python train.py --n_layer=19 --d_model=64 --n_head=2 --n_kv_head=2 --head_dim=32 --d_mlp=256 --vocab_size=1024 --activation="squared_relu" --norm="rmsnorm" --norm_place="hybrid" --norm_eps=1e-06 --positions="rope" --rope_base=1960.0 --rope_fraction=0.25 --qk_norm=true --attn_scale=0.214 --bias="none" --tie_embeddings="early" --parallel_block=false --extras=["some layers without attention", "local attention windows", "shifted keys", "normalized values", "capped logits"] --init="normal" --init_std_qkv=0.106 --init_std_o=0.0172 --init_std_up=0.106 --init_std_down=0.0172 --init_mimetic=0.7 --optimizer="muon_variant" --lr=0.00647 --beta1=0.95 --weight_decay=0.057 --lr_head=0.0174 --warmup_steps=200 --schedule="wsd" --decay_fraction=0.502 --decay_shape="linear" --final_lr_fraction=0.0 --batch_tokens=16384 --seq_len=512 --doc_mask=true --train_tokens=112600000 --steps=6873 --dataset="wikipedia_en"
Each number is 500 + 25 x the weight over its row's rms, rounded and kept within 0 to 999. Layers, rows and columns count from 0. Numbers have three digits each. The size before them is the row's rms in percent of the matrix's.

# layer 15 MLP up, 256x64, rms 0.16, rows 0-213, columns 0-63
098:515484465510508495489477467497478487486522526468479527518532518473502501517536499526475501467521510503424519505539526461494534472528487466461538488528514506503533533530495467490454517514489508
101:500529466486501479498445546507461507457521492504479521455525464448498528482522475500508470490538490516468515519473494451541525485508473521519496491512502512506559501517502495538468497508497494
113:545486503525477557486492450510491536516521506529480493487526531451451490547503549508484533519457491494492476503491476513516480479535466499518485497514521514508509470494495491556496471481492496
097:537488479479449515535495521521477508496514530492442454481517467481490503487484482533529513475491464540520519485492495491460529506515571487482498502545497486510544485495523481471495502517489530
094:457464494510478508528451508445564479506499495502501510551492480501502496507475531500468483517511488488517533524507451477456508511491472489492476530504523478489456461492467481484500461511471502
089:484491496486523457545570502502532529492495561521496492466506501549477500520491486531493544524479472506498487511474513513459513491507523493508495496524523487509512484435522537516476490494496540
094:499550505496500525519484437470512494536518470490457503499524513494516517500529552504521501511471519487500527528488484530496490505515525504556487512518504460530515512537494530488471559455495523
081:506509517482541518469432478469498500508488497450472539476493502539532517488515515501488492473497482470512443500511535490484490495521505516470473497493545487487482474477431521516513521476481519
091:506487470535484523546485504474473505456508523512495519527512491481499570509497507511489562497504539498447486510524545503529515487473502467509478500517533535544509509473454496491481497489520487
107:520482447479493476484462469477501484508480531506505448523500492467481510519517502505471562508445523500489537513461502482517498495476479492513528468477522455514535516482511519525502538542480509
089:517452517505486479507512533492473492472522514501507474467484509459546530477504488499485499529493501518486506464505473518536536531537453470516501515507546525479527545526502509487528481481443534
107:511479482522531488464448453484508569511515444502491516487486540520495501499501470494482469508499508525490511539491481489489518471444474521509476466529498482516488497479501524512494474484448473
111:444494486535451526522529533458534540504503521530491519481488506497492504498496460523496492507535488502478493499517474549505533486498518504522483465516507501512511454457485459511491511524434509
105:462463534524501498552480446503497495516480472487440496470453503491527545525559492499515495501480460516513493519480503510506468471483493499468492509486504494548484496508509480537527475477503523
092:505525474473531520534490450463506493494532524514530514564482498493503478507523495513508452518502488525491547516532516508500523479522482533460503516490482511537528462488521516536520472542511536
110:492497488518502504545526511502503488483493533517476534476485494470492517475549491507521485493462503539472514526485529535502463485505488472545444527512501501465520444471498548503512550494479519
100:498488488524502476546513495491496465497435511466497535519552542496508472499530455477484524504495551471543500502504468483497519480494507469513495461492496539526476485526465487541517490505480522
095:537458567511522461496499542483491465449494492509492499507481517527483486468496514514500546494469517512453503478502489486515548528486517457508509488478528506539551517498518483486480492481502476
118:528521467554458490524502494451538548496476490532482490524503485495532483477502527527515513499526514521551536464473525506535493508455514501511462473523506502508516481496494523521527531482485538
115:520482514452511494516479441500559520504563465515479501509513458471542484462511509485509481483484502538483501544488526543471516477482493487479473482544494497521514517514510471520494490504501519
097:504520509453493507458486549512520505495488466516501506495520547515488480526484529484481482500481463464506472538462470537486470491498498484548467457502512484551496483483497503527499501501445538
115:531490522502520496502481467501549562443539476500493510483459489505495484504556543543483492500487475512513493497481528476514515483496516513495493527473560491510511499519500456533506488527530525
102:504483524489507466520446505487519483543526472473514486508558501496466516546524478493482503483530500541506471528510486535499480459495520529517487517478530510487513510541514490480470482499439463
089:540481463513472489511492473504507479514512504494483544480488494507494487487496464484535499518441482551484421491496523469476481474520493489466509539523464527503491491503514549482483515495458511
093:546512501503529496503526496503520497512512450513493441559504521499545554446536537510484527536523511489487467513532487491499508472487507542504521513497473476487479526483497506512514529500515536
094:466501462530484479524518503492502501487520515516490532509441504489473530529484487495491555480493536478471467501536476460525490530526521518512508508527519451494491533477450498490532484515535537
082:504464460501444523498488513485477509479509462496464520492532528487460523520475533464502523512496448462522509515488485508486528529517488526473486543498533502525506536481501512566508521500506528
087:489483474510517487483482467511494506477544468508487491528500474553533480504510461482498484484481557482463468494453523462449489506530491509534480460461527542485508476510514486507527511484485518
096:543458483516530513568468549493531478478519539509499469520506483487485508477496507511433526502486500494524496470524486503503504476501495459531528485507515473494458501523492502474528498467454510
099:477494471491509516530480506522511506510497502464548477502499510484484501495486557506467545491483517448497492559493465503427500520521476470519446510525536482504497466507505500469495485508485524
094:484473497511514512536529503518481504470483508499485508485483504479512511486536478504528507517492534513574534478498476469484470559442489484497508506460504515513468461528496449514524490525499543
097:510500507533496504481481511450498510517446488468475513480489541481497479481496501496516483489494511495483444509476495491485528507461498454482482518475531479468469500547528535520495520555438493
107:503502494543506473465501460514504518472554541531536516528503514498514541533502478499481505508541501470485505502495465529509513475487530459541504520527514542453499480511532510543503482539487491
105:505490471473528497504519486504535485471515541539452524548515530499507518541516480501529529481458507509469544536498529509504501479491492484543487480495494509520548523486511470474504478560484513
103:508485449519500522526518512486519498502525523530549488497507524511522493546520506543468469518501509530485469448483491519485543501515505474480521517509540518508516501530494526539516448437493500
091:480464494505465518493533534506484470453504478488479497501511521443513516512531472447499516511519534490453496513498508471489513511489495493461518461434501553512504480507536462497488511505480521
100:500508484523528482512503499516505508543515525522514495443513516522508478519494506462513543510521481460474545529460498517524475457483498486485468501516519513542557468463472505507452483472484512
098:516495554470493523497487555525548489475485535503530515487497497508534512510553540513484511495484475514495515507480516475507477480501526491506447472466502531518498531540481520513516509463459544
104:510492507484479499497541535483572507474506466520492533523480506477498529516512515502544498503505525538467498498501480462508493505532529426504535498495445543521510496485493481511492500473472527
106:505497463452485545484461508485495556491513524517553525496474476472501524495519539500504446500499513487503516501481506476516476486522530489500475504511532501524541445501528519512507475469473544
098:504502461528479531469512458417508558520513518515454505495531496472507499527512522480520476503552448508504494482474487534489476506479508482519474466528497489504509497524483495506500516514476525
103:492475464521467516535492497544485532505501529509467513437504511516499548510464522471494468498458514527478469524481507472473497519461516505488457518504490467473485447470512506480502503529515519
104:521494483482536533531478510507527509531512504487440521546524529515519497478507492553463532507487458530491518518479507529469509520537498510527520493489531466530484509532479492513478493495470556
081:475528496469516517470501476525451516473511509493460504507515515500505500458536502483506503542493476496475483502483463535519518519539528562462500498531521527487518496454470497465501521534540529
111:483529480535491553529481497525472536473513498482501505485534537457503482506465489522467515505478542506487444501487478516523498529540526473515529487507512506516531443505475497480470529480487530
107:542538461548487518501510498526507522481482461492518513473524488521528514479489490446479530498499517476480474490507496498473502506443484517506471488521477473548514459475493479470519560490513529
092:531506512461497497493473512501522531504541492525499548456509517490503513476542511543528536465507480461464463487515504482501531512529507506509477493513475497522486513451481515443488476542506462
107:511508470529429466523496516503470532498535500525477474489528503487508495497545524538502469489473486474517488506453510483553490518472524476485494481487481508451495468498457485490486464520510536
096:542525488476488466518492498522514537491499502509466483480517487493538477513465453523507536503504548539523562481526473451476477502503520531520454465497533486512506475522509528521508481511508499
099:503484485515525477518504497544533485509492499520499484515514475556499485549477526504556494528528572491533481526511507481477536542485539485457515510505514514505503477485491522544510468488514494
099:511464535501478481500526529457532502483489554519475504501491516481468515471507489499489540532470513468519470530520476480523520490529475461527518529474494531477497467486519491462494475530450534
091:501517481468498433497482490491529512522495502465470522492479508474462512476488515515497524482554531522515514497524464512482460506512493410520478503501493527482475487504511541505494510465468512
089:494495519507472534500504513529558487557532501497453487501496546495468501500516455485486526494509512559500482476518529514466522519535532502506483482478489515502524448494525520458531495482524514
094:529487502499476479505463501538498517522512472481470468469447494490520498498527507524468505515506505493479500456473499454499474502490492575481529499514473501495484454531448488480464512506534531
094:453483492492517547520505446515505518506487507495528490519486470478488543492530499479475530528528544521472532508499459516523508509552498523496478484498520542524502470520490488491535491476552462
085:494526439507490471440545522523520520521521476524526475499482496519509532469508476508479516497527492487471544486493519504529497503512507481474487489538465526488519488510524473493528540457450476
112:510505503514536488478456475487531494548535518528517496496465553525483479537517531525530473479533493483470523517491474477513490488495513515525481501478497547510559490501545481489458517514490529
099:495501477525500477512508500526504477458493536517537501493493477519489462533510514481491442497529494514444443476489533431513510477497516501494482492492534513483523480491523564501499502496473474
099:520456512511489514495543497520515508469466458531488525537512511510486478465555514486506552502500488509462510506469481469449456511478494490520471521488543493522497513457483491497516509540519527
102:547473482508498494492492503470488527494536525479513469528445456481548495532495531503470467481494491525500448519478504495523517536534469470512499470477512516467509469516523538524469484475504507
099:509515519495462516483474510473550505510507526516508475501482509492514506502551495571481449505526513552495516494496512476477509488525461481442502477520493499554526508455492481511474516522487492
096:551521492482480513490512532489546521506524450538517499521526504506518524493456495503493479490488469473536535497489489532516526548506527552486453522538500489547510510471501471524523492492508518
093:546527487521545492500491505507457511488471512530489468500480464518536535487543473527503478484499472461458527519531486508468529531465511527478496540473490519520516521519538510473513518499537484
100:494488514504488478513504535516467481481505493453507504468460497464480491517515492515490518545493550488484524510507466531500513473544541473517467513476502523505525530540511473504489491497477584
106:552504486520507471494518455513489497487504504513495506444503488471506486491470531525504479507562443478472494484441503483503495511488484536484502485502523470517509522464508519487481548500453537
105:571503520516444510510516501495494499499533518499476491542559540454491501532523501457470527480489495475517489499459492478459517504506537492554494481479512493486483475502523518502485501474482496
102:504485537498470484543468492515499487517472520520473509492491551515485492510487469483514473470467535524503460511482520454479519523431460545513487521450501523497514494505467509472511499510489532
107:505469542537533474513447527445516539464505504512480461491467496511512507506534500512505487537514504502495495513509481501543498530453485503494470525539476488505460535538483482479455511499510484
108:497533483499486527482479516512512534497444517498469454540528479521472543459518485516462519503520489514485486538482520438496474512526523486471494504564524473485486479493500484514505532512484498
106:477523521525516490518491451526502520515486542529489522482517470543469506545510526512508473515502489480500532486531481517551510492507505516513530443503482495529473434482497495519449489503476476
082:497520466546538458490452523533498511483537488504468471489517506495485494458522468521521486463534512536482492538530550498496507519488516508523504531478478449487470469468522486499474517486484488
096:532483522494502492499504525522496556534516461521439474485521500480520500487475477456519535470485508497513504491547484490479462497526518519490527469508543496513472491492531531519442517517492536
094:495482514523510483495516479555524478479511476485470471504503503455450512459483494481494534489520436519483487531534512494521435486524496480518506477509571513482498474525524498501498513493496489
102:495478491473480489485505523497510488479482491503503536476481494495471539475516498500523507521471496489456514554519506561496516515470508534507519561477435516478521480476458506520480510537459513
112:496515471507510524510480461482555480504505486489483490541501543520512459467530518499495464484527538512491519473452510494528519516460530478502480518502534483474454497549496495499454496540481493
108:516536479552529487512496483501524549495511474471532506536516491480507421526521488506516485501498521523496473491516453493532487489570494499472466478503485479522497518511521482506486508490453492
084:485515441516519515483463498498527488449469491506497478500516463474524543490529511523543474531524506509482529507499513476453474525523524500509530474480491492484506456524499477503545540456512496
094:489485517484545544531500517537494492553475436482492468498468497538528515476505502527504503474520512479481482534478508491502494492492458507521484469506489490554506454522544511517504472516480538
095:536491494505450472529509497470552528480534538496494458553463479505529537472532506498496548516553467513479504491526529512485503502529498474512486505525501512455522521485490485494513504486478490
113:506497548506485518500501448512521515493487471489443487526492497459503527497494531506523456492461528495476484501506490501504551479429493537507476458519512464477505514498498482476475452517488509
087:506496528460483490465477522527525488477544532522556528481521519503499530518494485502493461491468487539482490499469460500515531521476492465496542484506504489524489479499496432481526519550497494
073:504456524530455538502467523536481488528523507508476494495500479483482534494479497512527502508461535497486520449477484505495525502535451478489474474496491530515560485503466453466530481500505488
104:519472529538507537467495515512487500450521511497471463507522518491476487473533472519515536451506513500448484495491460514509472510498490523497463525498511494509514475541497479544525550489512451
098:520528504523519500495489485522534418487513499489510530516500491529490445513492519517476518488514547475469477476525451499494512534536554508507491525506510463496527494497481493496508563505513506
099:463485477497513506488503508545539509500459557509470519498503466497527544509554466479535505468488541474506492537503488518485509550473485483494487507489465469489464499508544506514521498531489472
099:507509515517481516449487437515486538487488518505536494537517519499429500530485508465525486525456487502502524508530494513508486514490489510495457497467497478557508486535486553479499499474500497
089:502496514483451501471502508500472510468489453517495489491498540514513502495506531536509498537486495488494556486474485535487519521509494470492524484512495468449554476554522472547468543502481513
108:504473475530548484491496499513478531496495485506523518482519504512489495492501508526516545504478493489467444530495488530504482515523511511541436454507516514461545438457512510503511522481516471
103:491413465518507466514503506534531498464493487505522503514515564494509521539510511469497491460536491519485493524519521516474496503481490462526533504501530496530485531519516494475536540513498518
090:527487502526510487481470500503486548502489492484455516433470499485532518452499532542495543514481550531453509489484505501475520502479541481505521530496502455521462509493504511502532508517479513
103:482486517513489509526471436529525536541458515504481502485503467500482448500497510498473491511501502477447517480517505465514483498551497526526482481514504541487488472525522487459446509521492527
101:498472473496506459527490481529478468475509463495478511480483503481514499520515506537481522502484492497492495527493527532504453506442452515486489548475524478518487473546461517525525555470520490
103:497524500556515478542515460470485500469481481451523514505511493494470520475489473495484487491511532519504538474509506484470499490520520470442468523508525461491464446469479517488496520496455494
115:529457487526469539493519525503546535461537479507475489478472509483465461534528504510525516524472492468550479493497485495539467487496485482451490492489468519507494466527535509502495506489502542
100:440529521529512499531471473565492486469480529489461487503510479458518459492516499482474544492504478483476498481530470487479553475509483515511499484491519480532510486464490479505506469467503528
090:514524518508482511468536527493511433486497479517503448492543469485506567495546496523495521484482518480491509522497480508483487501508532481527542522495499486485524532488492495496487536492430491
103:522556508537486544516509479477518522533473480480482510485472474465509529479547473438481532548482504516479533485501528477505491508483476476509485493500496508526477488529512539513509547525494483
096:521515536487486476494467533533494490460502469506491495537512491489464521470500518499524489485497548497498546504498525498526519519532537538474460471482499524469466532483541513514517516490440538
106:527502499533510496497521555471524572498498527513460479498509500493506465472577508524485518517492495481484487443520503528488478476517498460507472499537509503541511514507525471493495498521523492
105:523452504508515495543489468478479493478523471486491540479493502467497492523497459481509533448528484475464518522470465516556505545512510488511483499452480486493535511521488502540501537479476502
097:479486486515511478447472534459540510480491517515511512513474469493524503474505485487474534513517463509482465538545496463525534480478528508495490487456504514538528519530503466527514464514459477
084:473484526505456516527471484519480474504457485494493519510504480514519483457564510482562514528522538452489543521510506493488531527524499468478477498494483484527522499496485498509509542519486541
112:532497499498552514492477491518474462476498551516540510482486517477509482510561540441500529503515550525518504501521540513528499502488499523505505499514497475487477464521486503511510550492479546
105:555508488497496476493528490484502503534479495508510528520501518546442524543475532464459487487529461521521493469513500509480485516468504536500484514477535468453522490503494475470511460482467519
102:483503510502475483513477530493499504525455469511488467542507482546503526483528526505492504494467499469483499553472439469521508497491472520551505522537504479496515444483521477466497518476477520
104:483485457498527481521448504541470504510554513529480516493478511471514463463494528490479516529492512489452495525457508486470491495455495510476528495498500492506529443489542525493472528514476509
107:506464503537535506516522468467521490497473483519507501470488498453517511482514517496521504509449520563493475547519506529508485479464525510509459469512473452489493499444480483482500495529469510
099:484465493518545532536486501503489480474522509495509502500514532504499507474506508452533532501503557464448506479546522496535525488468541497493513515510483482498512507510473518498495562462455520
096:474530551515547498501461536540495505486497460481501478471478503498463474480530504459449495476433485481485497500450477528502508487507495531470488497463493527510514469503534512506509496503516486
103:513494493529554498519478491514541496521516531512504464528543549515487517531506501507471523483518511518502523465492469496501518500505547480468539498506484501478478490447525495562479543491492465
110:466512521462522497521463499476501515539469517489501494501509532496487499494534494491525471519518486494490486464529523456526515488459520507448480504495511493519470437456529559469519505497474528
096:528465553516543498510478543503532527473493482452512530476528541514469505528528461492466502497485452507516448477511511498464520498503487507498494470464531468507495483487473493496533491482521514
093:518436523509495486528515472525516482489515496508486468509516482474512477463506492502436504478484475469462541488458476439505533492484516463496540466508487481507522513538478481501533483489502503
105:503497511494488541495463531503520465465476502560504532521459511488497477465512526480516484530504509495486532541530482490512509519493512500565488480511527476525525461453466524539500530508512514
099:501472522509491479498472480481498496523501537510506489518432499500504468513490520509546548495546509486497516466480489453501505509513517530489448506491542531516545530501480525520490497486460554
098:517493484508544506484495451506501553491500509536495446518518506527470444465454533513508469506473484522508519492486494493463520492471512468493487493487499485522539484482452531534488518459516488
088:556501480462483515495488520513497497461484567469468532492475551485503507541514512520493520513521477505493481487482505490541477545497533510510513519488483475511466468482468504539501503461465527
099:516466473534524501461506511508480512478515522478442551502474489523491538493538506481495540505492458501522459487481497478483495517510521500543490440495562517470492510511503469503485490514476476
097:466531464496486506471485511499520476475440517490456493524498473478527530531520501506502526494529469480494487511518486460531475523543546523520475501507490503529509480507527515487501571492535526
093:534499486490460478504512523505517488481513472500473520476526481523507533525515483484490499485516519512541472493459512479466470571493499453492456526493479489570479514519484501473552491506503504
094:522545494493479523544484508491505485542542503508497466500517504491497515568543515521481533477509522484481501537483486469457531525498497508499514543524491496475501468513562494507478466477505534
097:500503474518503517471473521486488493530490476503525520492518516475483532534474500525490480535483503525540527496494446535508492570538495477503525510497486468560481487536520496518496547515519540
100:541479517546514502470487487534521486462493501515460474497471524511523500479509538544498473550505547529495485536517517533495447534471501525470493494490507493503466493510514525509521520528498454
099:496493457532518473516529459512501464463492493493487500472522493488510492485540519524490538509456475462487540497501461499482506463458517465531500474525528464513535492513536514477476457519529485
115:485508449495476489467490547518542487507527505517549508471469497524506514461498512497450453485499505485478490493491509497537479537469519500544481487546533521495511448472490509501458499527501495
087:484513465524467506506478475528439520452489508519463451520539502524497484498513508498505544514500460495491486495536489494526551495534505511480464535478491465481468524505503525517508539493477467
097:497478485515519500490510512496524446477494527518452493491527500464497507547490512523507484504472503505540512505532541487497533549465496417476522492541515497473521528501516522516499512514468475
088:510481507506532526482488501563491551453522471522470468485530458535482520514508466484493460515530506501530487499500512499503484500492490556496476499541497443490505517511503453522494508533497476
104:548485504478468491492478494523541536513518469516507519484502522491539499487506512529450484486463500516524493478487517524546531563510497485465537525569489484486511500511507492506538527471489512
100:500533521519505468469461511482506473488494486519531476512540522532490498468514464496483527501507495451440505477508496512510482519508539500534529482495459465512476509458520523483459494539472544
101:486494487487510517498490485444516516485507517493478464522534489489508494511539452505480487521525545524498526494504507498501475527511531561509468422481493491485484454479505540531462497518519494
106:514522487501517488519525540500497497517466518493495479497490546483452569470498503478501544516436469475490489580478481514508506467525477489504521491496524505489517473501521503512486475489476523
103:540486466469480486471511486508506520490504497491457547554489511516502499497511528531453459512524502480518492499484478503472540494461535523477495515491532551465517516483502453510492510497442493
104:513482528486481505533493486477537506532492490470539545495533497466468476514519515531520544518479490504470506503460472494507512536518503476528500534523551438495505470483469529486484539524485507
105:494488448524542493466476472481527543529541497533479512488550494503478514488489469500503539499533505474505468483514491517531522475489524498456510493472570494496471498503485497525530487492531531
096:513556517445528450511447543511498475543471508517516485498518451500506472470518466540501491517518490517486483463485538490489523535533511532496462512499529476493505495518490476480495498493498506
097:490482497476505519521468470526476464525494501545514482487473467492520507501491563530483499512548529516486515526517453539495508504513465539493495473481501550457472459511485502490481504501503547
092:536524523543509519506489433516534531473497506506547496533496482510487503492489480513491458514496491496526497509532490519479498504478476468473536555497548488455516471523511508503537489465480536
078:506501486532477517501527495506513487513505478535521448538510554555503536464515520508512539520439513427510492523479496534471483524514490503514505490519516490472493505523508524460505481516509511
101:512502558512481498483492513482531487505502477510505472498489500455509476553534515470513530480477483486508495529540518479504493474466544496523474480489479509499471516498496417544473508534488529
098:507532495535522509514469501511572467488455490499510512503458461493481524437513506495532520517545513500506500504487453478473486520504514457465508488486507474482482522506510535489484474474484461
089:492502511507495510478490485523480447498490489494476504485527507480514495508458504524470552510499486527534501473487540532484518511525544529537478456475521552511551488501488508502466568500483511
107:528476490506475487508481509516516513468493547501452490484505510481485545496487531486525539500437454506481497456519472522518510516509466506519489505493492520455510536480537484537491494536447487
091:526452499497478512494474472494517522523484476504476498554509494493519509509462471497527441486485490480500479479471486485515496520483447501503496470507552491533518504526518493518465416480496504
095:457450510548491515492504517503524471511475496506503498464535548431463517518486491489477499486507479492546501531511501492514495509519477528462520453544512513516470491545471510501499498539511501
104:538548514519500512578488475490520478449551457506499498546493507473490493497500486534487488461485462523518476493454519521503487516502502499510457480485537474481519508478497512513521504513527519
091:527495490504506529519469538475495429512521488507478485522494524486496502526552454494500504579473528468496516472474530472499509512485510527510523505517490472515486493501458530492545519503480513
105:428474514553497476491505512500553476491508466505465472533503483484462509543515454519515518511464531485484536487482494502480512501530513508485454499525520544494517536481519504477492480506514500
111:481450474501549462569498460539509490523533500529475479471538502506497490499523472498514525472514524483501559525514492519504516502534493485541500487502509470512481508495459494524473472498525512
092:555520506501532518509490495480504525504491525514509501497518494520505510491517510457468479473485505468479456473454507482471531564539506488510566489491542475476469500523512484502507505449502528
094:509516501509532508514536463517508553489518482505502491503507489533491493489520520535503503513473491457514498523435499553460509485471478491497471518484483464486518523549541532492490511520504566
093:508465497493498434522481506519523524484540478477481498458476488493497468518527484482491529506529501434495454473489482470484516509521492457521549514522539552507497509502499517494519535522501506
100:525504529521546476487524537542482479522462474531475468489473504473525567495470453519462489534501518535483474520525519508493511509490470498491479494504509531455489463469509500492524479495514493
094:509515510504477510480506510530494523493533535499473450486449528509477538460512481503501515493532484478498496487450522526499492526474449503519493516532510457476541454524509487501488489549536529
100:479464503525479483474475479530498499446502489500484506476545542476465522453538544482467533465501481479515530508509479539510502550476496481496523470491521509494500503477537524473513500541486491
103:505482504520445479464511526503497507477534509492529481564491531427475530480519486506486562534494493519544498511462506538501486521491508511466487480518488505498462489531489490520509483495487502
107:529474481526514477480508497472501528520516485461486505536448467505515464477523478520496499472487507520505505514449451479464476504484450468513485519482483491506525488534516535508500475524435520
099:580473467475501501510503479509506504483472473458487478500502493522466498494516503519483461460533493502489551535520530449529525527508493496510530526469513502525486471516483462492479508496475537
108:523483518488506498492540507452511501500535520477479524548502486461525480477475480501471523502498536544519459508507487503530516539530565501472478456520500496531542491530498515500469470496499524
099:511473482534468486534489508505532511520571544530490514528491489497500507509431495529496529524502506482515476515434508521479463509481517467473492518511525491482514490509470496499476494470458521
099:502529531530510530484528523513520461510495504487477479438550491514487481495527516491500470494501469458498500475488495474533503498487515483469521471525508525495470510505502508473434485507428529
103:480491556498509495494489492526540479465545496495459512516488451486457462538517507496491503475520471518471482485511545522503481523505491558506495513500489520517482510467460562504508510500469521
106:506491505562493509462557493544470508506510466497520509516469504498471486515535515491511482461497523528508478512479521510491549507464536502503456475510481525494523492510491537499499496426477489
093:515484504552496500537478509515480485484517497520505528458520493488533541451520554496504521473526547462475472512504472495499530528510524468496482488503509488449506494480526493511550480450486506
099:538498504515515491496508497485507499519516529519504471517481515466528541497449551467488481522562502497460524517454478513500525539500451512548460500538509511506501498531522477511522471484514503
082:466520517516539510526517454478499498526468468460462489498506515460470453507500457494469517497479521494496496491527549518494547506536493540486465476492462458487516510513479523502484522496529517
106:526488512549498455483529469525521467465454506460484502461501513517518508520497447501479460513470492478521509516481497490517530497477527468480526448513496490507508491481487480469517547528457504
111:493460503499481499477536474549527469503467478534514442521525541554504529496510523531531518492504466536521493526513492513447485509469466498500476497487484465497513496478500499499510506510502557
081:500543527484487543515503511550523475563493478513489456460470499498513475491552473471503469491450544459524499482477478478508516479525471486505506493513488504535514507523505512477492489478482528
100:567503517502449495510484508469499515475522495511459496510512509527498537474539494460544473482490524499449459510509507530523478501518494472485488461540473496475547513490508460527515508488486491
099:518554483468460490484484499508525504503463505520520500512495458502464480511480465503526486449480504484456514492503481477527483539488502479478449491539484507475493483530502538451470536499495462
099:494488481490508528505498488490526531475484484475488547505467452468436547495509458478486489475499476477534483469480501445481472530446510501498512525526488497530481515503475491521471491535504495
102:473488498494537475460508522497530534484521502491462510523448483493490517500520504507513516544531589485472475488494464478502523494501524496480500482536487475467492493511472449473525502476514525
102:491501536514507481508514502505495524503494495552449513495550569501486491515460519494485451496474518495504524515470495545461498517533482459478524486520540519516490505510529480503480449505487530
101:537479525462498461507529537523514513482496558477500516519496480482486521520493457499522468493528544477499484501457548497516505463504524526520489492520537478523494486497469558515507496507455522
093:493498487512517498524470454542514475449495500519449528453490508513514486506532480503478504506469482493499505456490476466518497542527464510520481468519491496492466513480540561527529516468510486
090:550497512524468542506530520456556500488505500476500502492553479502457520478490533498490494474483472438497499501466463514537519514476472499471531496520506493500519473514477519470472479480527507
106:470487493510527498537512535522509539542541530497486514485500483477519525472509437497503472487465525492458497513477474532496498493500518429541484499522507523500513492544478486526526538504516492
096:492429443578539521542480490514503501495465518489481503480497480507465491520503488503490513493489511504490491465529485488489471524486477514526507511484477477472538455499506554498516492482515476
107:503511509507548515507504519481531509499471518520459501487472498509527483482508515513511486539556485485480491467479471532471493525574508492512508497498446502568519448494496487479512489477481480
101:483487449562519520483481474492485504465511492551525515511519494498509510500520539488458512508523527533524518514487489500513481489493477482523478475441554538553483532526501501488497469498483502
095:503501528515524504503516491503528521524500496476517477475520505528517484497514500500499516444529519561487434482476491468521511530498514518498486422499470502472504489494527531505548497494512556
097:507534477536519491499503528492472486474497532480502473492460516496515534478493512516503469467533507477491492499471452570523504484484459524449514485494535497541461468523519536519492485468501514
094:520482510510517484526502523473500473466472528524544422550501517471466485497529485517521491485492483473473505529483521490539522478471472510506484474503511540488481500536481549482505478525502467
098:521448467532477525546459497442533505537479533491506504525476511467492493518508502479513497493501496445488497510512460481516478485483545524508484486523529555481494503525484501479479501522471471
089:504528561523528515515476496505476482494476453517547482534511493501491506522485496498490502528501493469515505521507559498479455533515505471546473479521509504459500523560501522531501524523478532
096:534508510509547538522537481486513496531520528518520521517474486478500510505505514578501508559505492511486497531467502467519550531503496517477490518466479509475519470538488478533506522531514482
110:499480529467480452512455490525506484470459500477497489532459543501479514514510499526511526491570483507492496488479496489513503521486478556514494505500522494546474484513482475545470535478537518
095:532470510473506490533460512500463490458525487519484518475470449480512481465509509495510528531511512510514508516477521544479497513480484518478444523482485458517549513521512532520483521462457483
103:501505493545517483505480492530480502517489460514486533501541492542479487537522551459501494513466466480512511537480449531507534493457535524535507469497489517529483493503532483528506525495518536
091:493520497494456477495475449503468530506489522488494492497447482471486469473550516449524462497486535511513481474488515474477537516513509474484491493519508513504560514487556476480495481491476528
101:491462537517489509521472511515575493512544498469504467497454492521497495511494513535462540499498511454492486530454468494466537536503502510527474479503501522484473483499522473498473509529490529
104:458515482462503522488502496499501506546530497492510480511519486481443501499537537464470463509530463482445470459489476472479506496466555489539473495503510506517490524465498525506493482501502535
100:535493495503511531517517495537489471472518453478508472495489458525493479526532506448514458501510505499493481488491503521479505499485506473479493493504508572511468509554456505456516503484533551
092:494482497512490505459496444483525505521467488518498461533535536517521531497508450451524488479518490461555518515468492481511479513493508522481492510477454491501513482501454509553515474525488499
102:510515492532495491493491536486528509553517511463510511517504520494499559501568504529505507541514515467520538499466451516518512502504505492500533482460514510554510540522515483506512527505454497
121:482511492508523488501500516455541499521534477520496498478520474483437478522547477485509496485536518541450499485513512526485504480536453507512513484533513542491508512498484475459481463519476545
104:508494497487496515501502524554516474480514533525497487504458467544477468501521507460458489527513502538490529463467509483491522490470566489484498478539510514538506495485510530510491488466475447
106:478523479490529443551528523489523463490525557489467493523457468474483513506503536499533519512496511538503484504539500476534515541491458483498550490478492513508498496526516524499476508522477499
107:493489479483513495477495531492479524510489480538496493529472492466466517476490533499509535477454506507489527557541505491489510497460504537503488449486503493540488479466503491533561520547471522
096:490457499501499464502509494460528484489497533473482498533468535512520572474521491543483508507494474460550503531491487495517517483481482510490498513504524495505498433507486521496492433504474484
100:516547530523474523489502457496541523516477494522485533516481452523537530468504476484490525462543451467481490511502470487526529486496560511506494467513475501524489498496529460499510491498500522
101:536492544567512488503499485502468526497495528502504496507448528488498519519522496484534555513519465518510479492544476510507500498508521487535487494465474479489425485547527491521481494507488499
087:510473522526506514508440509505498483486530542462531514474503497523500497497526496473452473494529548537455465500463481495484490514468506549493488491507478489545507500475477493449536506498478518
116:494493506491500497502493488516528534528511488521484486527423560502478527516471493483518499512500510524474502496495484538507536521520488484496434497514548496559518524478509485512517483458511458
085:512438507514513512481504518509505459480521468478486473474456514481488466547456520513546467470502533502475470503505508513496515533470488456496503529488529521488498453468465474507494526499480520
108:521498517474552501533475506471496463543558493499480486483488485512504528497524494457496483490487493556477517486516465480511524506505523521486499506505484522494480464483464510525477430519542469
106:508496507468453505523478512513533520520476493527464540483538508499503548509476479503478493513476459516491503468505499515503467506532481507532498497545523538519507488506532487449448452528463503
102:512502485498517451477440515541465469513549492509504521478500540526490526506539477505489486518475541552482546490519519514482519492469509499483486512542514542475530504514508527504516525473511489
103:509502524516473505525492486536521534444502471510520507473501474512511528504578546495517510504504478511490497513528516452488506490447460538499515490513487513478491508524465482530498515475521551
109:516548527503481491502512470478495499498505489557512452493524528490491476518466516476458502488482477494478493506467541514511546496494465459475526453496530507488517519496500500538449481555499514
096:513513459484539487520508480516476461456546457506472498562484530514513486468523530485512500511533488514515491495508506496550533491483546491465502504506530511487523474463484490516533477491462471
101:582505484518494459461515505498519531508451483569500495477522495482506509484476498486516512471482509494551485524517478493493507481455491513494490522486444490492510469467465490500487519502506469
099:537488499508501530490471451491496544478520514481486476489528524486565530483516492509500506466495474483496539496535439532480549503479494497532511507517496517518516488544438481501516514484491506